config = dict(
    num_key_value_heads=3,
    head_dim=128,
    norm_eps=1e-05,
    qk_norm=False,
    attn_scale=0.0884,
    init='normal',
    init_std_down=0.00556,
    learning_rate=0.00507,
    beta2=0.95,
    warmup_steps=200,
    decay_fraction=0.672,
    decay_shape='linear',
    doc_mask=False,
    max_steps=3030,
)
Each number is 128 + 24 x the weight over its row's rms, rounded and kept within 0 to 255. Layers, rows and columns count from 0. Numbers have three digits each. The size before them is the row's rms in percent of the matrix's.

# layer 2 attention query, 384x384, rms 0.0848, rows 0-54, columns 256-383
093:147153112116149138145102149079132123149168072106093141166096145137113126118096148113148148108129121117117131103122126104100104169126164112120112126104162100160165117169105140140120146165129101139132103142135110120166105146171172121162177142141120123138114132130111124121173118167100159110094124148114140144127110147091182119140166135108146099108106141133110111116109172122138114127128
102:146156120158096161125126138126137144122094122101148102114144122142136179118121168120178157156115077165154150165109099160130125107107173108127141142132141134100159126136160165089139157168133122093137189121117100163124092125137121129158137149172135078118156093099129165130099171101118148085118094104138133145139119116128141138141125135147108134142150147138106157116115147159093119119176
087:092095162097107116095109140149141126139107150162118122105129148144158114131125140129136118144108131144092103131132136089088142085139122145166110115152112074072133117157149138200111123144118109111086146152118101127113134121097125117151100159175097170115140124136144148114106133095121150111170135116126130125106113149117132133146097134111117159129157101135136095109088169117122108149072
100:142129138060155129144114112148115099098130127129164135134088145130123128085064096113143106091117120101099119162132125139134139121132144119111093130102165137155129103129128154148118129159107103086125127131141148109122129109106134147075146127156137115128138136156128118129161167137138109132135162099132158099123136157078114120128134140133133129126156117151137119180128128149111141138076
096:122142107134121179164129148131123203152174074145104132150111113114116165130122153148177115116088109101152113164113159136156100152136139122116131110118158139109203205113106085118093122132169122141130132192139144139199089173107150158128101144129126107119165106102115131114152150088146132124119120134158122149107123093151142103153160162142127165095136130131197095137125138095126096152166
095:130128144170131130108122117100142119114079091102102121158152102113130123146146131111101134149130119089114133082153096082088152092131157180108114095125116099107090119129130142112135128118056098155111112095068137110128149115139141104104172123068133121152151117121109135157144153109108152104155143143121148151124137106121119146151170166116164123128106154180124152145138135110155120085122
097:132117146139144121152082092162138101106126169147164090128109153114144134114125156136151118070191105113132117147148110121144109162139117131108170116106124112125108095124082120124124175107176113166138107115158094083127146104117114106137122119214116159083143162140151136064119123101130122129126128134150119146127110128128145131153167089134151097117159122101137119098123108126119132115143
093:131142117125117119118142152107121109139117103143084166130150140155121141128096154150153122148088142140142119140075097171108097149135133155133128122119123129136087156117151141125192090125080145170141157117119111127161169164132135197132106162162125083130168159172116122077119135152118115119114129114118125097097116131117110160131135154116124126131138098148134089137086127166121126169161
097:133127145130135157108139112138130160104147140132116115120123131110113143122136109101122144116143117077138117111070129164085171124145141116128098129147166100107152108096113131117125093158115146122119093166141106149119130154144134161125117135137127124129131108113131094144099093112114076130123132157140111126144144159095092120154136103142149127124131124101119181090146081144110137104129
096:162133150086104147116155140149116135130087127143144142120111098127114143090114105125153154070139140120150135119100090144120146150122113136150114195099118139140119056144105136122139160104155116182134082137113116130102130154103116128104141107147128087135136130084108121071128142167126138118173121114144121110146105178102097170150166117099065125141147119127146136119131123134093124089116
090:161142137149116159157161148188133152121178160136140113136079100136124155127090123128146118131177126156177134141096094135105128147152108159129096171137160124125116124102125126104117139148108133129144102116099178140104126118146155121098129138099083097086129117110159134122129115129121136178126094086130118143154100138106099110135126142143097106138098139160107131136118136162130145133145
096:132171109182099081139149119098113099109093148140105147108116130125172149116121158175166151100153126162126132138174131131144086112124125095111178131129073144084106081154109095095147156156141128118134147135123121133106124143061154137106145132182139119162141151120110117113103150133163115109129155133149112144159128118153164123128152182104113116177169132157152143098135138141132129120152
102:111132093135115123115105141133151108155164176145136114109132148130122156089127116145155123129082099110112137099126103121161142133107124118104119125108094127136109098094135125106112157138142100126123121105183127107133130112125125125147158132123118120091140117100115115150085145104114156110136106135127140141120125144120127109077129107122104128146139113104141114140123130107053093130146
099:175112137153117137179168172112117146081119087113138159099091109142162101140104122127149112165109121131155125155121135091141113125134153119089136136148141135132112117087117136132125133116184115089131095138065120103162137126125133132128128142126158130149128115107153147109129187126112138131157089088143167165158114148161096100138145130123151143102125118127151118142128186165068124121120
094:118128143140136137085109153080133123115135102121105163125160119134152111159069153118115107127134126112138121105117111147104146109136145125113126134096137125102090077118144148147123144098119151118125125187142131146107142169090161108130166160075121082085120091101150103141168124134133144153129108144147174109138106142135118161108088106116134129104149136119087108144136161095137111112121
095:190119146163104138121114141135160095075142134148116087131121088097120157110087112123142123151135115126074093129116094145135122121103119137121152160100159129115144130095142119099119104138163113144143133147114137138101164134142134116127104166099108087138102091124169132122131143084137133160133103157154121119138132144138107096103102101106116087122151120142102138121102144129154116121128
097:104123141070177121100140107145066150105164125107123095158114117157153132181123105117120106105157149127121118105133056117147146131104161128130114118128139138134113101135148142123098158116134141135104133113119121107123133147117112097148115116120111110105153146126097115087114143158108129109116146122148130112086135108090135067131126116100120117131151115139122136110132146132130122131173
094:113108146170145137117093152153135044115129112174145140124124105137131125130127087100145137108147133119118107126169088079131151118171123149138115138124100129149120133113170101139104144129163109130076127123116103131128144104133140158135152151138203076123148141132171130119129162186123082150106154122120158115139133153105105138111067136155159136118109138166096087128117117092070126095146
088:153118052142139160132114158126124154145162144149149147127107133113129178128080100139144158102164130119159127099119120139141134155098110155144141137117136101104159115135083120121158132126136123155148143116186127114149126123126126130103083140101147098128141138181096142131137145118114159151129086137102114132160127123146123103124107090131158137155040121129133125121122161113121079110139
097:143103114117089133151155136142120149109129163134128087139126148116136090142110121103118133089145150142097154102156129107164104162130129125127119132145165114099121163131154122142133160123142140159078157119116132143127151113148122123108123164097137105118082117105085148112113145149136107143177105135179138127150105110151105126186123110136150110122103172097123114127112167106166133117136
091:146119161098140118122148135112060157096102161097177134106139132150137121165136142120100123124184190096100142108113124114098153118100143133125129126157176140136132150138119146115153111104152106096130100137112199146114125157108118108117085072137088097122109107124136126125098110140140119108132136086111139083139157084153144163100090114132171118091129118121114150167121103078085120100147
091:134152146156124120095170105116103111135078119156146138131149102116119116119137122089103178150120116091150139098160119169130090157104131137116149154117163120155118099160150141133160155141125118116149120107143119158169130117106144124100063127142134150132145150134104126154119111104154104107138109139112116124142087115139126146100083129111144091134170187123163150162096123079125130130146
097:087136142124136065145117112105147082132131087143146148143145075149146133120109122138137111110146113124152143160140112110142054118145123114100132149125137119162112124140134156123123095094093100120156109122110164090125159125124150127176149148167145113155122133116168086108161145152134109099134143121164111118156113155142171141137106117145155124115142125141105137167137102136146113145155
093:136158120128085161156118102099150124118146124093090136115154126120130163183111110161113163098084134118122136140114106124115134109155152113136134103110146102122107119139139161132085114132150129128118110156132101151133129102122116135131112091118134138101138112110138127121139080127129102129108103096081117097135134143168114145102144095155147096130126068141104143149116122129122139121113
101:149119100047116133164146124133139143139112184129149179064148159129081098146092094143111130127141120136133135103149144159097117121106098121133117107134099152118133094113159163107172146156172112146144140068124154097139104140102123083152117095083107121132108132116142109120114156148102142173149172123134099117162133158126117127105111135127123129133101096113116108087140168142146124138139
096:123103142136160115145134121107124084130130162154132093158186078160166097121104095125169130144146117168111138138081166173133120108144117120171111164101106123109157144114133149063122188134170117110101123149121132148107127094102113080129147145154113129104128143105150112112121153100086094161137104094140138110105151140134128166165158097138105115148114135115120086099137171087124093095093
092:139152137151114141138141146114077165078151111134121116149141104115118132156102154154131138121093123154084156187117128101116121133170170135129149155100161126142126110140116075150136137153089139114126150136155097144152125169101164163106126132113146179097153108098186122120138123145107122106154116121122173176124107095124147163140120164138083125112131129141133162090126092119176065141145
102:133136086130112154125089073114140172128166178107121111058146155121117095130114129182128174135151134096154157133113119145101199142135155098150078085137109139123140121128121144166164134100134120139092123131123128138112161123097122148132133153127116144147151115108142107120164129136179095159147148138103099159131114156141122139121089111100158122146092098139154138168136126129151126108096
099:108117132113136151148113143135100111139162150153150150123121148088129129138124126106130128137122137128148152079111134137138122096149146093137107160177142102112121171132146093095135126125167165159141107115140128174116115112158071122141132132092112096107078125130159185139125152146105131104151130143153157101147151106125101118125163101118179145093107145113085120153152144145147122166116
102:110105117125103152125144157143097151123121130138133118120115076138095116137135095124138151084120141103137105114114134159159086101152132132125122154112145145147135147123169123111111156134160159123151151156154082161145113152104092081111144127134162079123108138155125190117138158125132145076126138152121110164132169159148113161102107124117167134124127122110167144146152117144146129146130
088:111139117130174131136115144139141131107151142108122149128104097103131145134174114147120140118156112137164152104151131113158145112188132121162106122123100151124166109142107086071075143105135169141119118086124126083122142151082120144167129114106117142107093136125190141115076153149120113150161152126155148150114128139116144161112126111112130130125121098147128143118076139076168121145139
093:142145118107134128112140129150114151142109179129119138113145127157103201202107142135129157124102120084143168152151130157130136172080148053119133118086146156130189130142125127121119142099160113138103119144123132165138101150122178131134111136135098114108127139153116114147121160142144168138139108117172119119113167113147167109164142158093119150171126136138141166111124167154118145162137
093:142110101096133095094133138169151121144149097150101073148117158132133147145162148160089151142127164112117102157101107149142105170083126136126126168160183096161156171114143111112146126130143071155158106117154149150111130125128134123121057115118121119101107149122130136120094123156120171163137107128145131108108161135117143130174142120069077132139150117096114156127135155082145132159200
095:119127083113154135137148171151161130178104168111136159125094089106123142100129147122106134123109110077135100149132123119123106123104149134157125122140206105111114137133132075156094160115069154112102088143115150128127168116128145151124138159156113134110108158144126115133126148116133170111109123094126155089115126141108149134143146100140102146130136157122102165112151124123102148101114
096:106111101128155158063155119106121118118139102162130124115161094121124131152153134112112134148106120103128120155119123123137135136133116126126093122153122093130128117163088135130101113132106099115095107129113134184111182148167126101141136181130106128123094131154086130131107127115122125147139158117102122095134092123112092111129148067102129104102109143114123159140173055154137117134148
087:143111125110131143130140106173134152147125129131167148155102106136144125082141149155130141087150105120149137147149144144097121150153107151139106158144145117092133114141138132107126141144123140101159115146135156172169169120148113148129173173141149112145161156144170100152110114159138145165140132102149147127152188124152154153161113137124100109129149146129129167113120140156095143100099
088:142122182146115136099127141088130139163109120118140092167140139123111171104095092121122114101156127114136170157128161117084126097133111084106149104098116122132170157133111139155119116104134124107145163141128102133124134114127108105156155129127122165150124128143121111162165142112176118097123126146117122116129133142110107123103085097135153116163145163118095154098164103145119137133162
093:142168185151141094147136134141135161118131103127161109151121171112086176109158085134161124120104119181200148147143108120177091122123074176126105118150108138138147140092140122117134120106143099145158132124180128133181161112144122090122096123130145116140142154156157141129127120140129128109101122117109100171121103105149170105140098212112101133121134119144110096119111149094121139128098
090:128133133107161166158125110145117121138137184138097152167120116104094150130105069146099112094138111156117131156075118160155120133183165152096121137113103124173115112131149094118092177122167137123135119100121149136136119092114101106154102132096115115122122133118129190115124142148151134149134174097096075149115132172182151151173077141145128123147139115144156083127104105116164129112127
095:107138103147130125128138117160096157123157166088144105116120104126120140103152132154139070127088131156089067121129135109103158170172116131128143146106102115103073137145174152124138150143107088131140144135141164136139150126097146145110116125121127144139137120138126154105143112074158091121139137116087130124118161113147120115129190107139096113166148103116147127136122123086096099168114
094:153153088133141168123133160085114145121146096108124134141104113137095174129092123061158098133136087121167145121116058141166115141086119135074126142093145129076139126162142121169119153126118148137142115094181112111189110165088155150149122133141134133125200150096142115148105158103158154129118112165138120162159131104098086150157087138119106127140163125131130114166165157135123114134122
088:111152154131129137130125160129149107127102114199105118110142131142135108120100137098146111130141110139137108101069105113128150140161162162126114135161104152144138063084144134116121132125131072117142130134152156121161078159117090178121133111112154105142128153120126120108126094130133132101154138128125099089167129104109102163147158120120151121160143115139139148140125079138124133146135
103:128202110126150132088112103144143125186143143105141089121117120120144173155104159143115101109116107120118135125175184134092122116112153145136118104108098110159121123120181120194110140124114112168142149112156150075164100171127147156134164135121137125132143172156176153151173166110127156129113147138115118092090140140103126140109119112137105140151136123162123097144137146131149155128119
089:163130123134158165105149137153124163118169105114105145103114115132119148156117113128116139144105109171120094158102120143139103147118139144104150146121115167135167173142135170135112125106103152110146076124146125138167165113098139100116128148105123134096098138113137152088158155121095087155128125135160134142113094119123160106116124154160135124092123146120120211079136098129099165137165
103:162158101119126124162100137120135114147117139152182088115124148108127149127111159090106143119133170108141110120132101132132157097111150149141079169173207124110143146165138131107115154167112121090109108132093151115116119104159119169108134157145121090129079099134113126112156149125124137088147114149170139118152152144129100110101161117108141090142168131141137184140149141169164152156136
095:153169153093132141147112106156128130154079152102107135137105177116108150133134150146146108112129131168143164162120111139101099136138152132126103116100172122090125140106113098083107138162091133128121108115134107106108109112142127148157137133169109135096100132079122129118132114154112134123173094117125145163111103152144151170148153105129082111124162096116114100115136148138136162196138
091:120125158140114088171138140133122055163161183136117131113120134114130111101122164145114097152110129165102129098110109158154148129078110087136132106149112090148135145087119135137136163133150096143140177158171089126100136107107118139142115134178159174138131174180169106133120149126126100127113130121156106113099149112100140084150153081131128120191125161098146097156129160128134114139147
094:124150144136122104090137127152099109143140128140139140130151105112146097146151182101126098125158108116098141107113137093126141120119116072126139147140148140144132098131167106098145047134119133113123122139133151120111110131107129177123088077104122163167169110074114149121135115109178117111113144125136125134127147109091142097113124105103137110109119150175125115107123135123137145101137
094:099150139117129190107134092151104152119180032126093168142069101125146147118184139100152128130158142101107145107109107133125149141156097106172140153158136136094141120106144144126121152155128136132126120140101110132094090162136150126174120078104100104133128127109102105095114130120085112106135125130171120176136139130136136126148113130096150094156140158151160166132156139092130126107150
095:146121168142140156127122134105142120143114167121133163138110126094110137161050124148160187075147133108157152142137151111124133095134131128116123122125170089112137152142086122109125114130172117125097145163179122119145069132134153095110143141157088131113123139160138147107167128148139147139147154117131155109119090106123184092081171128120150140108125102113115101144116154100185095123122
093:153123128121137099086119102116132116105143142097146131105136103127129140103119079156146136123128123090132127119123129144120096090123129113119094121126138150133140101093103130124159096105136129132139113112110126133093161127159156131139104124131132175140129151123136112126138136129170147114151139133089120102129169135088139129139139127106148084114084109127115135148136091046102097140128
097:123141116161134127105139120091121151164138135175135125129131153154159139133138151142139158178141169084139129139131146095107127146147133124149159123132159108143134130128159126139147118128130148111091103153091076151106137143159139105120105173131147170166132147126060080149093080136167084148153108112106127121101147119111119110109123118136130122120138142126119152088092102122106130126168
096:114109158119109113166127124134129170137123128084161127151137148136085128174144135145080136154131166138121135134126148131073140151120152151130146117113088143144154149125090121171111145147109127118129103132131131109131134103117134115101128134117133164072094119121136133130075092112118127129118118107112086110124148094184183184122116141148124137126135102157144169150102181124099149098136
095:198156160085087086162098101107190134157134163132140133152127175167088155115168112129134055105092125181141087124150138162155140171128151114094139084124141153123128101139088118103089124145148136128112142150100162126116155100121101144118105135163137102102125170146127096117086138175129138083126134092134151114124113127139137153159140126129107135131096147093104132135120122078099158127158
098:112105135130113130140083153105101149085152123121144101126095170128132115203125103145111111089097124122134161101133130115120165113151116118157151161148177140112167112100130161139120124104097143100148146100095121129157131125129109126119128141128138152162111130126100122153059090122107100125121097130120148110127113146136108126127095111088134104141115107127144120154118151126118159139120
# layer 2 attention key, 384x384, rms 0.0853, rows 0-53, columns 256-383
097:112105092143115084123137108153129116111117153145122140106105102095123108146144084101118102134128153117133141133136121174173153122113118176121117137169118148146149145099067144117155132094107132141169133109137125132106150112082111122127060100149160099140146074097138143144121138150136119151134105180125162129152137127093141136117169081130128121090203145124135117121137092107131152132115
084:121129126135148099097140130129102073107164127148147143105111141148150114182125115137087132106132141147157114123132084139147100100128112159145113131124160099151156110140103111140120165111124152132098122109159156120139145151098121158105105134108062115152160133165112141162135120171168079134125124136144156120137157113130110091129076126101135134174145146188179128123111150123125130147119
084:152106109178161092133173093147110113089148150110141102126142117112114113141123159086122144170157119120159131108135105162114155125117107112137135114111117109142171132144122117113168154163130131088150114102140164102179134132149133102139185122111110141106115118074118126129154130118147158137059079169112152128132176168124161111127164084123143130141162148102127175120134090121129139102139
123:130166111150096137123114109115152124147134133083138100130087131091131115118094148164152117151109157158144085137121112185156131142137096136116138127128136128106113126085119130116157096097084086108092119150156070156143127147155141162135130106151138132076157128150105134152103105124102178096127144129076133151136106087117144135142141130160121106122092121122106108115165106149125137091166
094:124124111097127123149140105129156113072111159123174093109104194098127082119095106142107124106144115136135114128108112177114135136083095138139121139100116141147145093121135161138146150109140126150108100108130127172126121100122121131147156114138134120064141140151098175073113150103129108132126138116092139114144092113127131148113129136096079101156115141144112147141160137189109127103099
095:089127116097114090104151123164154114181095136129149128141063136149137118120155097128147111109123153154062102150119152114147118135149108091117114117132121144114123113156129112181114134130146150116147150091141118137127142146074119116156126137130136125124131106119129132107111130146134136164095129113147168158133081137079105123154162143135137076121154082086147116142139096120116118132159
086:121145148117115132151124163109143130142105119097107106114185108128138092122180115132173119147100146152121157121174185134156119096122130129180103164119080112106164122095147140130148111104109110103106147166142105162125152135152123162100077128137120133124112128073131135158132147126140102116129161156094131107115105093142135120119101136184126097084129115135154085160165132128152102163119
084:133144158154124090146112120152152166137156148125166130107092137114182148114177074086139133110161147113102106138100147136182163119175111131132112129129095119127117106124095150159143129121136107143112103134144151156077123111118111095146168145137150095118198126139153129185118120146135136129090106121120155133165131120132152156164141119104140117131125156176070160131145134137103105112131
093:150120099124119092126122161108114111134136088133123094094113091126106119125112129124127130127133116134080116157147114104131105125102113125122122132159076094166126154168134129169084077097094141111106124098117138121150111112093108104094174128107139108133100116160129121151129145145131166136109113099128133108089139150169152143087142167140140120141110123113122126140103183137163143150101
085:140126165167152094120116166122110121114128116140122105117122164099140137153177153123141136155109154112103138164180082109134154081113143125131119076108131133112130103088126108113098138129092093158094139127136130115114138119136104105155094160095163118126146099120139114181097088142132141144083125094114100122114137105131113108130115185123141147077098105147108128085141105132137143132145
097:152118115150168137091107155135125171156102126164133165149194144125117084144153128131124131107124140109117129122136125097144078094201184111159172080137124134133158098139160113148141130119161153176131181130107174130123121104119118069129132119110105125148133104119127133154133137149141109083141120113122111120133174149120116131142065120096138157119129136143149120099126114089129123146141
087:116135150130156174093153127120100149125103116057140101109107135105109150093081115080086113163098138128162134137100114127108114139126118130096105130092149145146094104125156154188109106121137108116112177116135113142149152164163101158148126119126130154119155112130139111092145129133107158143121128126077127119141143101095101130115147092154117117127115117136070114146134135148107097151079
093:146127156138144107151156129114116131151122078130137165084134115136135148122162133146100184123085168202133148150134151131140118099187125166151130098158090146099154135113139124124134161124123160114140139144111121094113144180140111145111090116166145147159149094158166116113102144115102090123114148146108121116113112133139151139127115101161139112103140116151131103114125149159132122123123
110:145144120122149133145143082163175167096116116132140107140114190093139091108091103146123134097136102110143124128151161094146114142108090161124133147106167173107126127143148114129135135097172118152096122126155152155138135149131125113143147112140127151085099115152106151091103076086179120112098183072153101096130123132117113111124098166130087109145091108119103135088129146114142134143124
081:113103146150120127161143124157142126138164144104148128135138121116109166127152136141147096110111126146160123156192111133132124146157122143150131130149135088092111140112114140098146144110141138147166130071101139130145115155189095126136133118080117126103104142125135133158106100151136120105124147141128157159140130142103160079169165148141144131143139169165186112157125135149144167105148
090:068114158133142169169153122130107165151098160128123131150139145158114128129130150140145112103143091137166170152111163107106111162184145134128106120108157132150087131157115146163125126111113124124099110084122156135152125115090118142119118107135161172129146138132119126124117091154112104107094137154140132116125147126113152142111118145145155141105116125151143126109141104117145125120137
094:107132125175133133133155108095163091136116102142142131118132124096108153116127136141146159116086124128101120148127127139100099089153091153122163089105117103088119110121135125129160136156088111160117141125124126130127169128119127137143127075140152181117150093131089121161132107110153111112134123166092133135180129143120106144136151146124150109127122128130175109160125102164135133093132
089:164127103086138079131129158106118142083147116143121159102126150143166169126129147135119115109133126080159119157174158123137128150117134090097114132139172102137143137101114121103138107151123102129152123129139155129117138178103104136123140109131117133106117122140081145156164101122142178105187109100125106122142139138150121210143142134137082095120111141168131100134123147090166134153125
088:080132139102129135155135114115127080083125118119116102123121165095107100152112068099092103092135149098136159172079169138116138150145152108147110178139184138140088141125116129109105141124117121109117103122104084143137095103105149158134132143172085141057136138103127139130139133123135097133143133108119154109137123121140078155087137081109127133102148124087163149115106137169141147128128
092:114110128144146145126138122112167137150120092129134165137162163154160122099147116151163162150164091087095143099106155114085115093114170108104156075095118150135142121217124138113107070118149142150127103148108153131136132138117121123095143097125139166139123119146168157138138128135162088153130151129148116104129115134124134118089122109076148140140107065144141128131107155096189105162089
088:123126103124110136156148097154160128140091139106135142128142157119132117122124117160106182145141118134158116183110126158134104125129123124138133216113102126121106125137144161124141173156127146105134144167147075154155136142141139133134131147107125146170148144098167139099136157142151136121131143127160085153114060151150123100151114165117085120154129137116163120137160142131135090136141
088:135104128139159108168145122141133125171141090125146143109138111127136158137136094171146128106106120130091128114117175157138099105168115118127111164106093130094175100129153153067125111084130140113114125128118144136131173163119115126115186124110165148091150122149180146130112126176133134120122154121160093156104162113105149133149156104129184117116096117114116158137122169143126145120105
082:110155125152112143098096126137114180144107168123107123132130111127150148122143139128129159131130123134126123128135140134099117144163130111162126141129093091111102146162121156161145135170135132113124162130104110096149108144145127120116142098125135141149151138135165125100120136122118115167104123218115151160108089118106158107147164147120147125120119147146165115141105107151108094130087
101:102122098110125128094119113140119071118109159104122097183112167156124079122132140134115133122145103139126140143162129107112130142117088153108150104128135131127113127137150126136146157084119115171134139122137149144134094085132137136139150157140079156119130147147131127118107130116173122126145107131134116111130118102092104099149166151110109155150147138114141130098155106178170144157106
087:167133122134092162105127140122098086105170063094116062168079126134129163124127139112127104136121114116145132124099115154152111115109166088134107123120148085109155126172121066139078123114110148125142113174157101128140128158117104113101152147117102114123122161179108158112141096145145127113142096132123111127131121100128073109106167115115105134141194146136120135163131144159113131088130
088:174103141156136160122146137132136123106135128159133137117128134131161172146138181149108111161096112146156102104136097107129114118130178099102149149108163100129139130150069141137121148161118129149126120113123124098128110170179115117076121113108119110149108099125107170152167159113133127100139143147107129135113132149130117105082074123097167158114136129158115150133146151124131120143117
087:152129124141176122070144093131122096162091142130119140131121131139142126103159135130112133143161113125167127108129132130096099161111084139132155097126159139138140112146126181138146156071136109171158125113128140145114154106155090116132161122120092128129095108106128114150061098101126162107100128124150085110125106138174111137097090147094117150161094165154107123158111141149100178128109
106:149131158118098114135103151096110129151138146179124143161143109171122139151160106065149121100156092099115141089180098086108095130164136119122127133107130090153100154136127133114122105152129128181169108125139164121091096097119116069091124123118104115141118108160140139142144111121122105108134102154104120120102131108183086118135110120111120146128160155122122126071074174141145168136108
094:147107120141141106117182099130151142124161132117131122098169116126099139135119143127149133096123115134111119139132149156117139130066095096136116127107121117131179164130158111146180083154083087123085131109104144089155137103129168090129096117155119103179129151083131109108165154163118113129152089124099114128146110126140162114123177126100079103166152189120153158153122145145120119099106
105:155126078120160134117132136118107115133146147171104144147154130141163166141126140101153140160142113099131170134179158081095117126142164147121128132095099119182128145161169115149169086134125126168156113062105144143123108110086118125141157144092102151134097126161161146146142125123105123185121113111125106101120129148133109094120128145094105166155098102125139114109122163175136118121132
106:138072108140149137113136063160137109130108172135151121157131154117170122149098116135085136106121120126112142175126154137084063125103121138151139153110162138115083118136136158153131142113149068158145138154126169133141081090116093081082136123130143150122126160166129133114139148152160118111101142140152115143119152101101112128101169153090112166144130169137136111091163162163119154124126
091:145108118099151128117155112137144106122126146132162136152116122093097072072066119164114106170111086109109156126142140129073092107116135114106154088114187127149067138158186152113159098123130114130119110137163118112138094102107128138107145099118140148116119156121132149146122148116128084103139143111113107161142126088120129144122133111119076134104118128091112131179126159141142094131111
086:172145154132112109149127121140104103125117127132147145132165160133139102145121179128112105140129137137140133118143141093145186125129152083173140102105045168127115079097129087119102119107115152107092136149104134090132129125118099126146106123147128145169134138110110157148159141117106098101165155129140072133162118083145194142130139134136150155111132155135119098133143121137139142101109
087:169164098133149139089119087112118129137131079132151103158125165117130121143095086136115144138149116167110143092101130144142136139144127101065124064114131149148107096127170160068160139128188139162134134140132117140127115137108127100154127128117143137112087124105133154118125149135112132140131116162118127134136113136095122104116159185128134099138102142147136098122091084135154144182150
086:117135129138120110168131102186141122109091179091108134148076149098131119091103159123136115110116123168077163131127147154156165109130120162137149170093111159124099140116139135044143103084134137133112103093140100061140099097104147130114122124126145126132108136091166123109111097107098126170099088107129149127126164117132120130155122172135107155146132116108102115116095149141114146132131
083:140130119086146126136110145098103093099106138100124085111117108145143103148137115083114135104146114078154096137120101133152117100134186098112124105127138130133161107139113116153122079086141119123065114114105073156139116132155133127132128116143130127092140103128094126146134143119173126127092102109149147142108115145130098137092142151164136139124097141134150112136131119106157122117159
085:091112118105132143148130107138118136160178144102096126094134098135123131137107135143116143154113135118081111119127177151115090136128111109172162128139115105093146104127149119101108126107120152119104128155124143103161097123167144136118149136116129110168116181067195110146094119139080119135165158143146112142143136091128132148140186097133092157118132106139121135139147126154127126147125
102:162119151144161095116100109128136131075156108114089099112109121099126084043124150115135148136097144116107105158126127106118139150133128121121127166099093159116117111122115135155134125131151090128120152128119134141165146152099117171167099115088119113158078140112136116068154074119128111112116144103141136075121125168099115116173106113147116143135136084109143160096166117129092119107184
088:147111161179153087094095139103113124091107102134102111100145133170195101133094109119185102121103111121182124118166157088073078117134131116136123142115150100089108156129096142130174067140110143204094129146091116122109138153101099072122116110090126128160105126128114121124137195100087141132162094137129129110155124113096126131118125096125144124115094145123130130115139169148122090146154
100:152127139107125120102110142138111102157042164137139121154100129096139148127121146094143123129163121143184172142117152139158152138096111118106126102144121110155151139104089119124108153082154106168140116141139124121127118097098086109144110159143101170056113104122187097114081128100127162140086126138111145120110137149105126155111125116079118119138159184128105085135106120136145156092121
098:118129150130112114164105100135160134139131142145142139067135122132137096111114130192142185128126189164138111130073153167142139110176126093171124159208110155122145159134133138111141140137136152090091145161079139123141174118173107129141109160095149162160117104148078132147144127155122128115135144097119135111126128187100159163117098097141166147119095148115140116093125146068110116130117
099:140128149128117117172128106134118171111144096130170138096111119069126096108130148160148107127151178131132097168189159142179139161074094156113118171126148148145144119119145124069125134081125116104099091138133104129107144147127136135115099126126145088140120162086120129120148092145106137112121145101122148166134151121136146124157098132154076184105139082152079114149146131146133144102143
101:117085128145115141163131114129153089121123140184144161120143122103122124129137141138203123163123154162158106148127106142135152154114098109123128183128145124136119147096106102069188147109089096109102088180176134099130146115171129114114101121181157119135106091096139130129130147123107124107161135158118148149182150120164113131193158146185103125133117129108124136116142105137103168137129
089:143110125137133150160133154143107156135108159122104092109111152093119097071088080125099115136105154126145165127150145101072185147105105150164138148137149150165108123119125127131117112149095134130122166117153120150120101121135091154125146091155120083139126127159133126165143108153111172095126088105091152099141197134133136125114132103130116128136138091163069144157120133171132086079177
091:097079112114131174140130133107121130123185128120152151133110121110115097140111111138154100147115152144193160135162131181129151144137127145178135123108135131127135118078110116122167104127135157093157091139163100119134149170138148166093092118154157157099127142111116117174136130140090136123122156111114128119136162103129135133130117115145133121157109097083147132139149148110080137107151
088:118089144131144084075143113183117165134141133127166083151129117136176063131131182139117114170127142156088137138150094108183180123078097127115154151102089142164136132133108121132169144109154111156144156122149179162131119146147124109123153096095134150159121119147131100082135126128140103155101179177167107088168140108096138092098126105120109120118119130140119145129115132159116119134145
101:135142128110174151110104152136153162152087107131105139147134108157086117139127137117112150131105128126119142142129152134138111078208144166097116115157164125111090114197151169120108137161153160108126129130112103130118179153105137106158120111115164171123138070108136141108116110125144145112083140143122136124114121179132127143089125126128178106095135090140118113149126103131106097132126
097:074100125131121144130137115155113124147128128160159138105129118148105151150143098132121125161118185178128123106155131165119145116142115131122123096127074124135125117099104168134157180132110143112145138079110103137174073095139154105122107129134145063131147134143126124188099115112115093142099120115093147137140123118144112114141142157134164154119136132118104122142099120144134103099144
087:120082106179155114124088108091104084120128142144149137096153110122137130166117106163110151088129108146156122125127122148122115118130114138175133123107089094105137111109091104169157147140112168129128176129102108112166108107177089141099087129140150106176135113131128158151117147111142128177126146144140150105121112121126145114150086126118130169107156172082165081114128146115131136124079
088:117116073100160121110181114147095118144135154118112095099109162090123124117138134099124111137132126131128119137139103163095117171105115089143129109125116122118156096098128102153144146121130101133168117107110122161191084108122127114116144153101075124106116141073118111144137135086128138115137106132095096139142112088110114129129121111116125125113169141170090152122126131151140099085099
088:086126149121169084171137131150119145116153131134175138110138107149162115141122157138139124153115157099118116119128116121111190134158136146131145137144109093146095142110102109107118152175109112091110119130084130107083111121115131106093152138125142136132109108127141158192110110124087111131109133113139114131138108123148076118145101101137144153147110124115130126117111112178138139131143
092:133128107131132130133132168149106162150126129077119126104125131120104096119108134124116130121095151154138140102106118113170106090139135135172152136131122116114136107163108117193111114169101162093189143085090127116145129106078128155173117105142113093109134101125114142122162120112117151119119138125145121115136191146113128108122082119156142122128128133145131104111116134124131114143123
091:145139173134120116122124146131098089168132120123101112097140104132193146147157147090143142137136100104093150126139124104123122120093138125115121124115082098101115094132125134138113121144121144160175127091116143145137121097131128115110118107076099097196132096116142130141138104173103142134120121156121121135109127097149117076127124120083126133132166121132086075123133140141144108130101
090:129111126161167120086088165185090118134129095136114129115115121141132112108159133127128156129136128100140145139092134082115119076133150143121167114110085103119126115130156144161160123136100153095177157077117128132158136098097107127125120132072122200149095107120119130136126123134126128159143107193126121136123112194150119112123126129107160102138129106121127096108147129149156084116115